{"d_model": 128, "head_dim": 32, "d_mlp": 320, "rope_fraction": 1.0, "parallel_block": false, "init_std_o": 0.00811, "decay_fraction": 0.629, "decay_shape": "linear", "doc_mask": false, "train_tokens": 115100000, "steps": 3513}
Each number is 128 + 24 x the weight over its row's rms, rounded and kept within 0 to 255. Layers, rows and columns count from 0. Numbers have three digits each. The size before them is the row's rms in percent of the matrix's.

# layer 5 MLP down (transposed), 320x128, rms 0.0765, rows 126-162, columns 0-127
111:125129144102129149164107121137098131103091121107119121121118128125147091126136146185108148087093139163119140134132100153116159113137161184160134134106129119103107158138098148104123118129108127156128177168108127110115137110156143152101152104111136159131110106106138114133111128159158172131141145137160086110088147141093120138168133131171131154191077142089150088070122142133114142131144
090:165122121112146097136134164125094160144124116132120149194098132130112132098142131114116110086120163155128097162155132166160144129112135140086113120084128153090139129148118164138123114118126125102120125146115082136100093117155114135179115091144132138133106100151168112121094139150093120118117124108151188168123166140133127107125082156140094097127168121124108114135104169078104161129110
087:154124136085120138110113098141144157096118100134183115121117103134127098131120153119158142136144098091141109122165147119118134099098152127077172169145099136150130109119108099106104125113131146138111097085123147080143106148112172160109141146133112108146128122143129103105174131137102150104160078123117143140096151085150103119133092132089068107121141105121174173113125127137157133093152
114:084125134109111110134130089155158143135111150096142118126107102147138116142121116135162146141129137115143122161112091124124135138162087143088126107118160158112108164112093157138109102152141110098112145156109123128181120097124209164165138133127124147110106139139172143117129141107107090176120117106101065114118148072125145108070118133140091119119115138124130116152118117124094117077121
086:099136108117097125151125113149160146091108119140099165136102130159121111147109108141129136131121134155104108145124120105145135102143123076134184123113149101107168158112151129177124139144141161118150103099151186119139143148128109159178094120077060131124134096114124152141181174096138114122115168078133128130140131117159145129130149118136118107153139162173124138100117151099094117120146
125:145132126123099133109153140138116138101101142126086127117155132081156127111111119161156101125161129142158113113117141125145143171127122170145103139151103113137088110127100150108096097126122126137148112109140093127144151176114105128103103184136129071142124101149138104071092127117116106120125060120167146146138117107149136150154142142103138133174127125137066163106118177130131093117085
107:115164117109171102132118132096112150116096129151126100109138108134112142182110127137178117123132116126118086165110120157104104115108118124075173114154161131150144111095136131105140142122112150126146111176122104141130163136121149167162131085124169126111141147108092169115149113137125042101140123124143134128134114147154144113152142137165145152118184122139178124147087153142115130156149
111:140112122157120118096113133153147073159119137102149124158143108127148138100132135113138131153129123119115092115143112141145138124169139118168095043117113132145128142120174147145134122105129121122114136109113130200125116103095085161158127140106102098122137100177118142148121100086117119133108132105134109138162171117115140143138164089098178114114140139071135106118178150141148092135152
077:116158116133131098121121131115097110152108099090131124136141154094101132120097122160103128063148176123164137124115161143193142140111065128112167103140128123160110127084132132134140135143094120131149151147171098095105118154119114142130169128120124121143090149135097120079159143144113127113094099136182121100127098132158121141123083134138124129091145143079154160101108136118114129163143
067:107129133129094140121077084135152114125113114116151140144124126143101117156136123124093115112134144113139084153125164126107101137131097113109184163096134118118112134159096120112104111120118138110144140125151129127127091145137190106137149092151141182115096120132108180152133139170135107134121138111092120150121120084143127128116084142117101132108117140064149113186129067117159142114181
095:147117101167127107160119106105091116098116136196133131144116141124130106135108141095132107110130092125132159161096157119064156120085122121065137174107087155121195106103117118136124128139137121149126091115113156137121134120146165109113128129108117078128082117123098152134129118124117144112112145178162132115113149154159137124118149115136127100147102124138147112140139115161077163125090
101:100150108127173151155120112086169151113169136078143117179109114100165146135149096137165140128157093147125174102124110116117086128140144176172129134130082077117113114145122126130141155148114139145128131122095130162162116078122156141128102108166095087130114132124174166128158147160106135160122136125097145156130153098123096118128126154106138093155143125136168133139123123148101135130119
112:175174148101135082109126122119113166148145108159132134129160129144109101099132142134134105121155084092122123097095134135145136091147125144116104081128122197124169103116105120128146120153112150144116124146184158081099142140129131115172118136131120103095118151134166129149104117129144062121113113122118122158106124147114145075112137101144095092117129111117131132118115153161131126091073
111:118130160144136167116143135101165134161136134098150136164138119063176168170110146118167103118139137128156140125124129091142131108145135128124084148160116091127131165141127144139139107150093118112111147137149173141129130137109154108108119123136105123137086119161088143135125090102090109110134115113190151098108125093120080137104087108095111161109133163154088113144113083138105141149151
112:127118096102159114085133124142132113086126107118142070144166137158144135074159160131157153120116121128174124114142094119138071111134175142128135129105173130116136135129119115113116099136134112160093163115163121154110156146117137112123177150121105129127156101165069111099128092109105101164164162109131137144168119109142071122109145107127174134118143114130148128129128156113128126156096
092:124106141136115122106151116102093147137152122111090127107118139122124116176141146121148081145135133118136155118178146099187096121140103102139092137121068157103139135143109097115149127099130101116120108105143149103125122144137129176116114125133110114123154129096115141111132118168081116095118099123043114144150156127102045108142155153156145135118169143102128133158122102125107130117108
103:144090164107149123172131159147130118148141144152122131104124111092160111146137145127145152127107092120098105088109166147115134126129103121125134123138094152138129160101117128158085111165157126117142170142104131157145111152182130162165163130114105156191158118103131155154162135106114124094077133118138073115153118134141145124080136155099102136180125110131108119102108160138133119090151
104:126131101097084117151152111103158106077143088099113121114168137093151075108085128145105129144142120118141084149127101100118104131113125148093135134114100097127133142109125144128117111092136119128108133129117122106143111120122119152125102115109135094097087141105181106101163156133123130150084089073156110117097073127131149111116144162084103161099132123078151152147135116125156106099132
108:092188131112113116116115112146129128155109147115137143169072138125140135106098138134093104118153147131114146145143116127081121158132075133117111143167125216083155093134132117128138126129139117110128082140162110148110113091103103141127088121104103157088167132116100114115166154129127136126126138143149154131141124171116146092098087112105144099159121115125170119108143113140168110126108
093:112122113136133139151125119116149168162130141147119169131170116103118123173119168136121129116145156118115156113116082124117107134143122100147071110125070139091075162136126085157138132141139112141116117165151104111133102137155075153154123136115107131135101116193123162078127141107121164107127145136132116137131124100110143114187100118132113114127129094146117136091125154097116105173176
109:133202148092111102150161093140120125127139080074127143133126094146131148124104135146126140160133121113120125115151161141123153127128157141165142082133136143092084110122148107113107063126109130127144134133106126157126094128128160097169095132148142105120111146113164102128099172141130105124136121104106121090153126163119104168102132096176125098110093129089154153127084133111123150102150
102:121084094098131149110132089165150095171158168089135124107181104112114134136179115110146138135121151142147136152093163135162119112095130120131132126151124106114117166108116081125095122144172074127144115132090118132117152181122114127130138103137084093131160150174102143101112124103108143156126147175125083162099118133131123126157141138103157102111146126120130128111173136157125146123123
112:095112151107097106108139184091142121120112149122102121103126162130123129131136168121096125151137108133129109112131135117117130141147115103107090164125145121098128122107133168150152106114109140140124165111136121148137114112173131107125119170150094142139142138140152161098146123136128097093128139127121120124087148097089081141105111035156120121192125138115107116108123064142156092117078
072:156154071151149114134161148141144104095148135121085116140119114110166104126111142127130143138095160118157132123145117115132181158117128128142164127134102089165147102100137142143131086182092131132126124107141117140129107134085126144109129079152125095150120158089162114168152100112095115112134123175160141114164122128087118109163133087158140100094104132139133117129169149115112179114096
097:109149089146127150139128129114168157133095094167090139157160091108148147134111149133169132120124150107148125128153164078142090139118100148133114118164084115138152139189148135164116128105107093151122145151134109127151120105098124106150126120120134134140111160165124128143165117105103141130102081122143157155141180101121129135098129121077164086132084084096116144125127141107121156104091
103:169122098075125129142150186123172151118123102112137117156167127161128130134165119105108145089108124139168155139084130114083170154142125118136162139108059117129116103146124135133141165122100139157121129161133126096122151090155093142151111072117113194158142125099123131110152133085121138145129107128143137134125142120094137136138094088114141141124123152147151109166142128142126102093142
102:100198108110168141158154154154128165122123141142135117136189166123117129125129146121092119160126112140108122139100126134149115141169102144097178142140095087171137148111112120082169135130105123135155144153100124101140120127139100155151088107147128141166064154118095142155146122126107132152129116115145134151123122131099127123155082113152135125105111132097153149089141124112125182165103
094:103105120100130100088103143142145127158119149090134119127168138102118168085125126133145130115126092115110152141130107133161099096120180083110095097098133137139131129091138156132099146106105131147172112142128145124182152115148104122142101139098153112151161093147089096102155131077117162133154094152134116163157120119102106162129089137128168140083163090116140128120125126138152117105165
102:129106096141108097122127141183086138098135083094159131128157117153083115135132164092168087099116102123113119145120089150090106128082170108130142136140117128132102151103119117139088113147124115156135096167117154116096152129109113100071149129129100112164116112128071114164139130097119114114092165117135122117127118142107170081144133085131132128107135143105121088109113153119153122140107
103:131094110103112151114144134174132149150106079136106129146164145148115166078120101142069143117134133119133161134117109089129114094097113149175143116114120137066142135146123110107144162114157114155166135099167112092085054098124125110089127139153129141083105102130101125121125123134124121104142102161116123132116130149111129103143095129138116146126163125140085149143167128173135115106134
092:110149102141172118144143084128127133139161110108136157132098136157126112152127136149125111145094154114179080109124131115131159164139161110135153180104174122129167132145143123110136126143113116136157118092128151109086165086152155123106099135147126094172092133151121129165139135114108162061141125136139162121132094099112086116115123178148093140159118071129144138121135157148120119123142
098:135104145126098168117147094151106161174123142164110096112114199132114140098141164135147052145146137129175145121131113117138169091122145118112156131156133109082124126121115130104145132116120114134113106102119123097120146125163117138153148144079125068152109123167146127154119152109066134107128129149126119146147140127148132092143136117144110147105140137099111178109142102093122090105154
098:122128112165147093107117093120122134147107161136120109105106101142125108083130184127065106144185146142150094117139079102110116142129066129152124138131131169128122104146132137114155124089116121158098120101091105073141123118143123147147185112116118126117134145153117139142137143137121082137092108084084132114126130112149115121154142126095112132098128125073123131178094134126138095135118
108:136121140104103117176121147116140090128119127090130133107099121134134159137129164128130114138133153121152143120102175103117088112127118117189121181113096156176137169144158154102120123108146136161086175131148094101099167094105102115116099136136156161129165141153135113115123165057119142158146121115095106122121101144146114174153164107126146125124151090153121112120121106136110107119116
102:152119107145050131150119107094119107130148139142117147096105134094173138140166142119109141129149126143182139158172166070149115119154148108144109134100108125105117185145146095118085158166137108091142115083142142161140122112148133162110107111105114131169144137116122132131142137131135100123146140111112142165094158098102114122141149137130150161146149156152140173145108099107141151155147
099:153111147097165128159122168105143097095080104144163118118118152110104142108098122146096172162133156123101134141118159093160141115150112115101142046116116132107113150134143147162138120133157093131107094121130112124129151078156128107155140106115116145096145162153147138123136150136148145149113088095103124107109095171146116127123130150161138116105112089133165143103105183106109121128093
099:173166163145068098150128139107097056147108100116080091155112159125094146119139135178150093164102117168102135143128109105143138100117110144105152152162178125132119126100138126137122126091110141122098128093109150125124114119089096091134116121119122101081135122138151123124094103118124087147107110141143112113155127140121095146132136130164111117147107157136150155151132086131145091139127
# layer 5 MLP gate, 320x128, rms 0.212, rows 127-162, columns 0-127
083:155158197127131114172140126141151136151133128088160140185112104097122183110114129145135132177093115106099169111135149097090121131150100132120156154107134131099126106155084148132137137118137128162108130121102141126114117118141092127047134117097139089128141114101129132104130151139111144151140128119138137116129128130142178109158135171103149100118162128090083138106081118102132119150128
088:116169109088146150167147129122137099151141129145120141139148168085136146106154138125127119134118140130091094113127129131158161142174181146176142090098126111118170136142145127159151148164103138163114144110115155146132131174131160077138087101149153112101131128114089128133088155137157112132150155145155179110142118131097157163127130111165148137124124128101135070151116118125126158152092
108:110125134195096139096180153126132173113156113143143084153115120142122157096102134117193108071146146157161099108114103097104131151111117156143092117135106136133105113143166145112140125102126137139137185121143136101174168112090161114140106142100123134115155125152148115131101131131136133121086120158145116147160097139100124106160150135119193127099153129134129154122160129119121131131118
087:126050150149142132113148158078111148145145116105148104153120151064131117121150147120164087127148113140142138144178159140106129134093136190150107162147102147171136149140132105075127129088138104107083148160153149085145131098118145124107141138116161079142148131150150135136111132136146117118136085157122131148125124134107120161144106126155129126115124093146100141173138112134122148154123
119:140126150079133115143133125107136148108116073111116139168111123132146131114104125145091124109078102130117123117136152115137123190125161123117142096108101142147126142163092149130109104105128117134109158115120107120100064133119146090155154106120118151081176160189184126145114088163110128089125089129140120125108151132175112129152088112128127148100131121090108142138088123104116101139114
120:164140124138098188101124127102093127148127107159139180117115129150085140085117160116136156091111095170084136126141135126123112118113154096154117074095126170151142084117164127120107100119143141143143132149142179084123107097112122136168102112102104120120150112126134115121142166098142104146077130128137142134119096141114087117144139170087130132137160099084148124136114110100141109132139
104:078166113144113131111085151126154128108072162125143130095125103105148122140139119112147160107114147118153148121160115121133129121118123105169132116168104115149149162062164122111117162125187155133126123133141140124152172129145104111111124146137093111152158115108131130125120116078138124117098171110154151105087098145109079117196121146078151126131112095110128129128151149112120158127107
067:131121108141164158134144156108127174099131136128099124126140104175135137093130169132138128108113087133099123118133123150114160120152179119135140140172132106149188108120124090130125163153187165145094117130086129183165166087130141087136152113131079102123135104119122149151103114128144123151111156170119142105128140107092124131130096136149158117124089105131102086093121137138125131117163
065:109123128122197081134148148123124137111144118170120108150136121151163142137176137124142139141111124113123163148151101118139149128140136125118110100165115130137127148083115137177123175105130144113068098110123122143155135066118113135162088156105122101146102154131140086140117117061143166118138117127121151147125112167154138162130132148142164103162106121153109178141091173120133132125128
108:152114094140133100109140125120136116151131096177113126108146128133134140139134139154119152156100148119157063107143115143138136136163140144117092113167124106104127110171088149100106126107106161106118157133102121079120148126140153141131088135137150089142147125192149108160140122126128165123129107177127150135120132109082127120114131168134130099178177105158125147120162083120181083137122
107:112135132138165131126112107098167139131140113094147069135162125117177162153150125126154122142157126141113156112128097074126170119124135175161090100148100125129121094155132092111160140143097142115075114114117140140102106140187150107173142123168113084138084141133132106161134133127146128181118126102152102122128162086108131140113153121116146082130149099152088130133122121142139120137123
116:149111135095127140135159152126102082145143107105162095072132114134092088107160080137145120128150101139145127145147138085106087115090126134136125099155099141143171135146174136145179134102148126143108149112114155091139112104124120102109110132118126082102136118130163133091094177145144120127101181136121154137166154155147083112135099128123129139161160114147125142082148137121143125143100
118:126091128138127120060116115124141143133143136115140118153129144114155124150152134113180117111140120161124151116138151100149119098170161113133067175129118120149146078181140144099143128156112123099158156154108134147124110142108126114145118117133133120120129165170140131158155095106149102138140114155146131084111114161128103144108102092073110159146106186126128115125115065144112148149166
111:096097154131187100147151124138115099150122150125130119075155123128113155146168116147156172157145180150144151102122109119144157122144124131131109125134106163131124153113162080147092120140171113146183116123130104125130104119070131159152149101100148130144122124154097115101124117133107117100170179143102102156153110113154145120083150115167122120137145111135141130124151151163079141098127
093:098154134120157181129130135112097114123141093138116075100135113126115137132175133128169135115161109120155141147113140134098112120121118124132131134131087039134137131102165167160175137119142113131093115124143135156128120111175091142101120095122104147170107127115143097109083148129132123065127147085108131073100148145143115118139116140130137144119139121099122122118124118138107057134119
100:101118166151110165143127138134127139132109141104159138120152127097132124132157183164170156164101149154135149111099120199127144120122124122097153141119101191119078130147146093124148110112173139146129098147142116123129150090108130136106144096123137112144172146115111138107139108087104112088144128100161144125158146095128135160167091160167134181126111108153111124120159148102132143115123
095:116138145101182117125068121141091108104103132138110155114138119153123141165176116110131141127146120127180146112179135157150164105121157101150165118132115127143116147130124154166154158107113112095120124120126121099134137144119112127164160122122137131127090170138114177153149118139106074117134147182159116121147151122099121127113097083154108122152125080185117124103100134115116136171104
115:148112108136115137187137089138152144131116132118107095132144099163152125153114112141111166148160173161121150151148112097167133140127143115146130098163120111109113149081163118093137136147148118081135120073132111143079100134118144110115126113143149170109110169139100131117168132115115128096115132124062081166162155132190114138116151117127143136125142098117158154116111127133133130089150
089:111099154123118161135133125088163119115120124136131090118146084143177134091128136111121141145126111107115119152125104120178111092081181141120123099113154163110093127097108102123096084061123121161124139125135105125124118112132092091085139096091136133128122102130099121125151125131111112114100123181113105139075157103098123143139087117168137134090138116099149167121142107098112113120153
105:145144166095106097120129105152170122116152133151115101176161120147151147156102127150144159123093185119149114099141116150123106104113133157112129088140142129147086105154122084111120098138106112113101135060158092119142109116136107157136076148131130119128118168156173153165143122066112123136142151120096143096147160112126113134115097093106109134129114134164148151144126158100141117105128
100:127175125147094102086162135117157143109145113132176115127155165102140150162125137145117100102147167157124134133134128116162114121109145114146114071106161099167131138157110173106125129129153113143136156102108096095138162114125130139156146133180105145145111157118128158124163152129189134157116093102113132110103151117069152130136171131099149111119134119137138091116112184137113129164118
118:110134117129095134070132171053104133136129136154147124091132129142133143101139103128081098123107096120113131065107113084127108150141121126080141148150108166115131140095142155109161169134140132140129096107109107143127146111141106138109144161175110120109184160140135147098126146137136096100111145148119117134091134146097084137090161101147110166151163139135153142140152114134141121095132
060:121081139141073106125139103162134142139122108121105116076143104080127123122072143148098151136152123103143151116138152128176103128131107088128173153096143099135127127159179114145151162139125131114144128124125160159134173133117112135177131118125129118171131139132126160164107095099117131184114120137129122144105153081126099145126128132086119088110140157125158126141084143112097170096110
107:153164071102121167159136098103135104175155112124143158146138110138124135109134117115138134115112119115092144133126147129153119079113162170139122108109097117148159111125158135150139155116110184123097165111091101117105165134119157130147117103095135154107094132101120128124148095121114177134128115095138165156162130135130134111094093096094165102163135098123122176155122111082169133112113
122:171133140138146114163137155116137116127131127115135099129102146094126121123113155107108140149121139147121149119128155134129165132139120134168109131104083115093112125174148156151162123172122106118178166106145115160103082110115107124099095073123145183105121107125126144097129128113113106131141154108101144131127148145116081137097098120150104075113119158119129081185116114117052118124149
108:141146134118077111114148156162147135094098128114133146119128118093138171126113096131157115092107150106134107152119078126125114161166112128136129134157171110143119127102115117044135139130137174123144141107117184130122112127116127173137150149146153112130104164146176153110090112124070157099170089135116109096155134170129102145153130098121107153128117128118141136132155097118142092119116
091:146140152129143093117158113177164146150129160125149131117108141133127134136112097130145135134135146110104101128119142155147120119119163140157082176109153121099100165143120146122106104127164110084117150118157135126129141073142190134133148144134152115153118178140094151124105123147131079139153116128131150089116123145149066124100127140106144081144097107113179110126135131097177091123083
091:079126129121120121129144084093131102109131148094102152103094120081126121107161100102073099113139127116114128122145142119132129139134143171159120080145138142133147106144122103122132117122140087129098120137134106104128135117115125132153097157119063108165135063082143138119130112138128101173145124119125140064159098143144155140134165123069126078130145101144117109152120096096111130146146
091:146116127122106096101146114122157140120156096114129114130129136128137106124143147141100140170147079107174072137142119147086122141091134134108115133091129149084092141114112104079133134089135133110113110079137112141127137108127070130105198079147129101141164135087126128171153095134115159085124127181135106099120137147145132128131128133153107103127114099113109155131113135142163147094161
083:092108149103127128099111110122164137115058136119163125115129157105136117136088117079120135109159109135143131150125121167096177109113124092116133095141075104108121134078123129126153155134139127126091115125135097061110109124097129120166121134147145125100119074138111160119113110155154082131133108105121117115092105178148126110137117157105165108094144129096125112178133111116117146100124
095:197085123105139131112143101112109127115137118121146122174158129102167183146125114127106109145098125123144134129143134099107146155133095140078131167118138143108129147172102107142104103116126129145177154089128091136150079156142104137152146122163093123132125116124149080128136101152149154130117149157087125143149122119106150189180134174132117131094145150139118163141110152131137102109133
103:135164100186172118139123128125145130099119141123125121111087124116130130101142177089066106139162120134163120142135114120122122123127087161115094142120129156137161140102094123136138141110143174122157076124086111086114161106128138128083144099132125125103132100133116159096132094118107098099112091105087148147157146163157136107125139166113077103123128122112101132160086108136095143138130
109:129113091122116139158170101149113117112174108175129161123144132137144137151094117149109090145130090121089085108120102082147125196105140154144134135120115157115128154169074143103095096099135137103106144151152107141107130111130146141112153146135184115119165152176131094120088146139113116166152096123143141126112092134108121146117111091120081131124146102102135114151136102150144152122126
092:126143138155162122143126071138114121164142139173125111125117128122099127124135166135127114135145130146135139134110107135157091113093164139125092105144161081143165107128112163089133108122140167140082155084087150124133152154143145123113128128114123158136118186119129053112104187112159082112117109108122154153159146125137122154155120144132108120110126097075100104088140134121098121111131
105:139100106115121089115145139151119144153098163133126114104121115146108129141113086137097119142091107127087102175160162152127165142121144150173163126102122137089149169128149167068139103152106128104160125116101157065122165092109153086093133135118183143125121132145088086120150134129128105125131144135119150133154158151120120111115138141104090171153161150116125104099140127152116133118126
094:163114114140075132099178122173102098127130121100106100154105146119100113157101151130137127145148123150122143151157122147130168136118102171110148148202146107168127131187092115114119162107129108151149159076140164161127131161135127146159171119119120106157131110109164120112147104138122101102136112140128175111139125150119108179134124113132070122115117128137133102120146143144118113160126
# layer 5 MLP up, 320x128, rms 0.199, rows 127-162, columns 0-127
082:152116122148142171086098121134116119088104126152102134115155145136147155130168131152112110131184139100135090117124097127167130108155122099118149149128131093138128121105143136125092087130106106111141146127168103119125145135098161167154117179159131154121071132182135130122144103158134141120124150165151150123119082136119078153091133126112148117182143129123149125145163111147106156068132
073:081150097118141148148159144109124099121131098126149133118128155096126154107156130127137127144142087110124116100157156174099150110179166145149193130109096114134128137116090099124125152126143187160129170103172159141115115184098159118138100109118153073129122120129132114097105114148145120109154116113151180110151149144134126135145142096144140094127110135120162094149148130110147152147096
105:130105123146144090156136146140114177126110119143114057127116117130131147094123117101127094144140152124098099141156103148128117099107116171162090133133083126110107095143134168085139105155087116105117152116148123129169102139140168103135136123095128136114139125168151123128095108138195135136105172121126104098160147148093102118104149122120177111127160134146131144128112077091097133148105
067:113058127137125157155131149101142143082133132112163110139104182098138134159100113157101101124154094135142134136176165131134098154129143124153144117133089162156164156132179115162153127103143145125100104126166148090146157100114138148099083107122102093139160132105150124133155147124171109135137154120116132129138124108113149163133155133158172129137114104162092139121137126152081133135156
118:077124123148161123141123128140115127154134157134095155091167136113138115109130161160143109165164151178110125140138103148083125132113101167128115155142149146135132098104132116103071105112117147122140126127120141129139167116128112118142114182097156114122113072135140105121135169132138117107118145142064126149173064108130106176115155130159123123147115140070119161137093104105125129143122
109:134071151118134105150101155090117130173128129099097142135118083117132138144184125124145182156137112101142116128113123149135122117096153093155142116178124157127171136107140146124095157115182101127129115167153148083124079113145171093111119107147136109103158131160118094121121074100104122156143148093098135149161082125141144135123135121146137131137147149149131142152153145160145139119111
101:152165154150144090111154115144120157145117119162069144118169131150137138146124151124065127144135127100116121139109061087101124059102112105106109125074115126133138078108129149166124141132106147157122139131112131119137136078154093126140135098144107160153113131138128127130149141122109121148142147086125134129100165085139166125082148105129155144151159117119138103098130102145142121165125
069:113147165108125092146145138119130144162091116120139132106154139086102103124080147093140152106142161113131114083097160116089100134142126104138134075100143107135167115104167143143113117145132137149113069155106093139171133146142075118154128133120100141114126145113079133142126139112139101140121156186125169147139123079098140088119113140144124145072132110130133139092110118123098130149156
053:155137127100183075107098137131114134114142103149136141145100112097138140142144143138138144142102083115139142155125169132173127126164092139117166121129106134134100129109096164165122134165100142079096126116132138113167144122127117126155111136115103142130132155153162130082143140110157180107084130114107149160115111114172149160136128146133167121129099066129109157167132150097164162109148
103:135179152134086104150125119150168132081155110094163104158139112106114127137109121100118104083165147127197106139087147139115111124164136116176137097125145123127101122134131137122073141124142133093103155129161117116111118140118095167163130137130141117092119131135168144133143092147071120117177090132103106116129149124134163095169122120126110131150124147159124137130105097142170113099126
103:131146140151116086133123095158095148117139136152136109111129193172138158157080148129122143130090091103108090102111139142142109098117141150113124127112168095127130141132131116126069111122129151097108164156131162139125142112097176124120174121113176169131136156121115103171103129100112151132125173149167147114148112129116144084133106181151137155127119101109113152127151132089147125145152
119:123128148106111168163200090155140149120149098146128113129128140105117128075153124141156162125084148109183142101173129089143093147110158122123065137125162111085121127118149102158136109084155151154122124132119135136138144073091105123124150169123138149143134118112149104096090155136143150147123137147140122140125139143144162120110144170151084156150133144129126143099134119143145137096124
088:135172123121117161163145100109143142135146138141127146116135132129125145090100111105107134125112118102095122118145117152121091113109103130159120123141189083149132150111116112175088100065114130152051100115101111124126124107129117121127117124134185120135110097072129125109078146161127105131101137123149144117165119116137133074139155158136122124118141125107092125182130162119136084137102
123:112119110127112154128125167123133115196125109109155138149123108080113106127108123104147049094159141150123130153152160112080133139138138121159088136141164141160134132154097149157178146143143138145138158125127140135128101147136103139103104127145157144069107137114134104141161100157139093085112107145139133086109125151120114172134131140129103155120127171090104106094116114152138157131160
095:104118133112118149091189116144122138109136124147129149104131135140118166133138119130123143132095134059160126098131158111110134135138142140142145127104130152140117149089166150178078103134122145109114115144131139170173120183146150154089156148079110102107103178157150129150143089129104153102133096159118136128097095132150138110116127153097104132080133101087168121090128126147154134136141
111:104132123114151142155112151125134103101123128129134146118186108169128136135167152115112177111120153179119125113097094139119136096076149098115175142133123161100148189136155120131133136152133129138129106142127148109130122176143150145140131121158111160130112150157125117111140120114040115145159162111124127159152111122159129066098114100137103139128148132141114113093092090119135157110147
101:086132154129144112115088154122098129101113144110129143130135115163125141125171111114150147121103146136135167111150153178125150116149137135128170113162130159127151148137128141148129132146154143129150135119132139127112144128136181185140163160105120077147082126134094154133108135100141070134172165134121154155146177118108097128136133077121136094156125164160106115155168162134088098167131
107:158135141064110130144177114143143110127122102104118081141121128129122109088133160110145153122146179103151127090135132127129105104137109131131161106142128089125130118129164138134157141121159138088125134129145104122131076072121097089124098109146123153143098149116151140124143143159118123086096163139095111186159139090108108123139107137120124116150167082101090139097162155102082115141128
099:122141146097116079151130165113099161157118141142142156115134136096118082122165137115138131136092118131174112100142140158146152168091109138155154126109146160151135084133131150124126124136106101153107139142092127122144114142092135081154105118090116132113143129138115135128181093151143159170149097150136172090115110131169163114150129151097155113155130156098089103113081085144111149123153
113:130130162097120119158129144130128098140120139142103117154116097120183151137112149153154154122127146132129158129179138129123104114168136144115133132136121123151116105153118121163140117156096161163082138106120112116126118155166109122104091102135136112155124142151189129108099156044132115105082125136134123073143134086137076114138114156140123123126121109159155107095081162087151132131100
113:145122176146163155126093098098070144114115109186135086172106144115125105126118068136144144126134121127153092109137124113108125159142134157118151135121123134141121061159149141140144122165131154138107120200145117098162119073106157151103161150104173138146112112124157118127113133141125141109120124139158125149138096098123114119135140125127091119114151138120118159135077149125153152102111
113:170112090141142150144128093140108144111126135163117162151150119110131172107068140126156094130154122153191111135144119108139151077119138153136116115124151114163104104137096149127141131183120131117134153111113115094126093142120136136113127176098130182126108155145125089143109149132180147148121117121134145133122112128158187108124161171133134124137129129148127153145082175166137111113168
069:115148110098117153137121145118107124148124131125181154136130132114121136139210098147139108119175111127110090142088108118112118120132136146087080143123111134124123122130120137099130122122136116109091138143113114118106102114145110088099112135135100140088137138147114104067156164199157128081131115078132144124093112095129133145099108139144133165152120068124092114143141131136159114172156
104:107124114144114108097133132148103099140119140137150142148117174125143093174118158143123166125106165102113101101154117092137128120109191141167139130102119155131171087143153106122124133127151157112162135150160114126125135103110141118098156136158136127139111171124150113109052189166153122129083135135132127139089094111118128097112105120107167151082156131119150093106118113118162120116136
118:111117118133113145108102112095107132127096177118101105145144159166122164175072135135115140167159118122138092153155116097133094107124136145109141091155136155136108192093139126120103118096096078098139115115156170122138069135077122153113147165118131155111106146124132100147117129123114100117149143123099138147145114161135134143119167118113134142142169085128153160139137166148144151145108
107:124129116113114086126114158149159150127123149090119141136124149126131136105133162126120114114132126139100132173102144144124180112159088137114126109171096177117128123151145102149091133104085150124150148121132166135153140117125164109119169134146122091145142135114169162138100080103118193111148096105183113124144123166144107148149155120160135145088078103124093087107142114095142109135123
092:147105129144134122157124132123110100139130103180136093141122103095099119200139137116100118148113127109154083111117096085139135145092086134157153132090123076111125149160121102138135148120139147098098146072139114118093079102124176088135169124132115151104116138127139165093135144134160114128118122104081106121134157132132096118108139128136143126141136119109128114128149185129173140083136
097:125156113151080119110107164079119081112140122160145167146153104135124109161101129117157123135079118087121104118135077124145165135116153138135136066151137130126114108091093141144152114114149096133112128127109143113105157124096111177141101147094110139138174101079124124151107114137142132159121072106102123115106114143129160141135131122089162119140124056130140134117110139124158123155145
093:113134139122120138141134157131107131160109159158132137088111113116064144094102128143145114097106157112145165115126163164133147108164143164157150117124082109180127110115130158141097105142127148122095144124122121129126082169121109112170081138091105159080144089158179103113107154104109116145097143095129095135108145151094150147138086168109136154125128131114159111142135108103132106137137
081:113093067139098131098077087106158138119143129176160145098116093083119154140093122140145146152126134112170110075123109147125185111126127103102152122113080114106121142084101110132119167135136137122138126121150154120120159128116158121108155115139106095123139107110129149136125116121107111132138089133135095137113131150157094121132099125107135116133180138170160125160073086146129126153097
100:088151177103146148141072111157130116129149155124126141106123133134102102095106165143178190130136113112098139111122144095124102128130134140107135109138151122136128116100166126177149121105162116136124129193138145140119141088131135171142081138107127152130125115126106136112117123111127097081126160153132132107156093123114121139077114124061124105132161092112085093147141101116094122145129
094:159124138073112154163147153127120135109088129097119122124125112116096113121113110141162137114074100118097121107098134157126146136144150097130173153149148081081122130151115120098111118123110129128099133110160141194112129150093130115164174154116117086122132152129120127102146128118140135140171127140181099151136121140098121142115097124144113139119170100122126163111183148103179165127167
110:157115122099157142168164149112090163120166119110129147107116154158138174103154129080155113139156142133119095109131154107124085156130108092162149108069157114141149126114125073116127113099122104162145122168112114146142145136114117126138118105145183139102150131143174083121130114148161190123125117125141142123117107121138117094160146150119121113157144088094096129133091170122120141128141
099:132153098148094109116137127130087151091116128148115179131138164085153123144115105129144105108128115100090126106123151120133147115154130165134194130100106154100093142087133077126117176147114100129198162148125138125106100151111144125080112117138151116126090147146088118156128116123120183151104103086127160128105124120092105128122160137112140127123139144143125150153132110134169103135162
103:100146129128112130127074141147148124162091122120099083130147098139186134095146101083146130140121155142151107121105123131128103104150123115130109153119145147140128092137138121127071133163125112122108107108156152133130117164078136156150151126126090106153148094097149115134124102095099142118105144132176077125147093118173087109135133100116103085159123141123141148181153092124134082126148
085:141175133112141137166115132122158160143134097149176148121134091121180141105152127127123084119092120159131170103128122137127100112108112114158129136107149161125135108113136115164118101159114113142114139135126120090134092134109136077115099113140136156086123145132095125129091152158116092129108107096132067136115141096169150117146137170091150142138154109092094170152106121073127124106168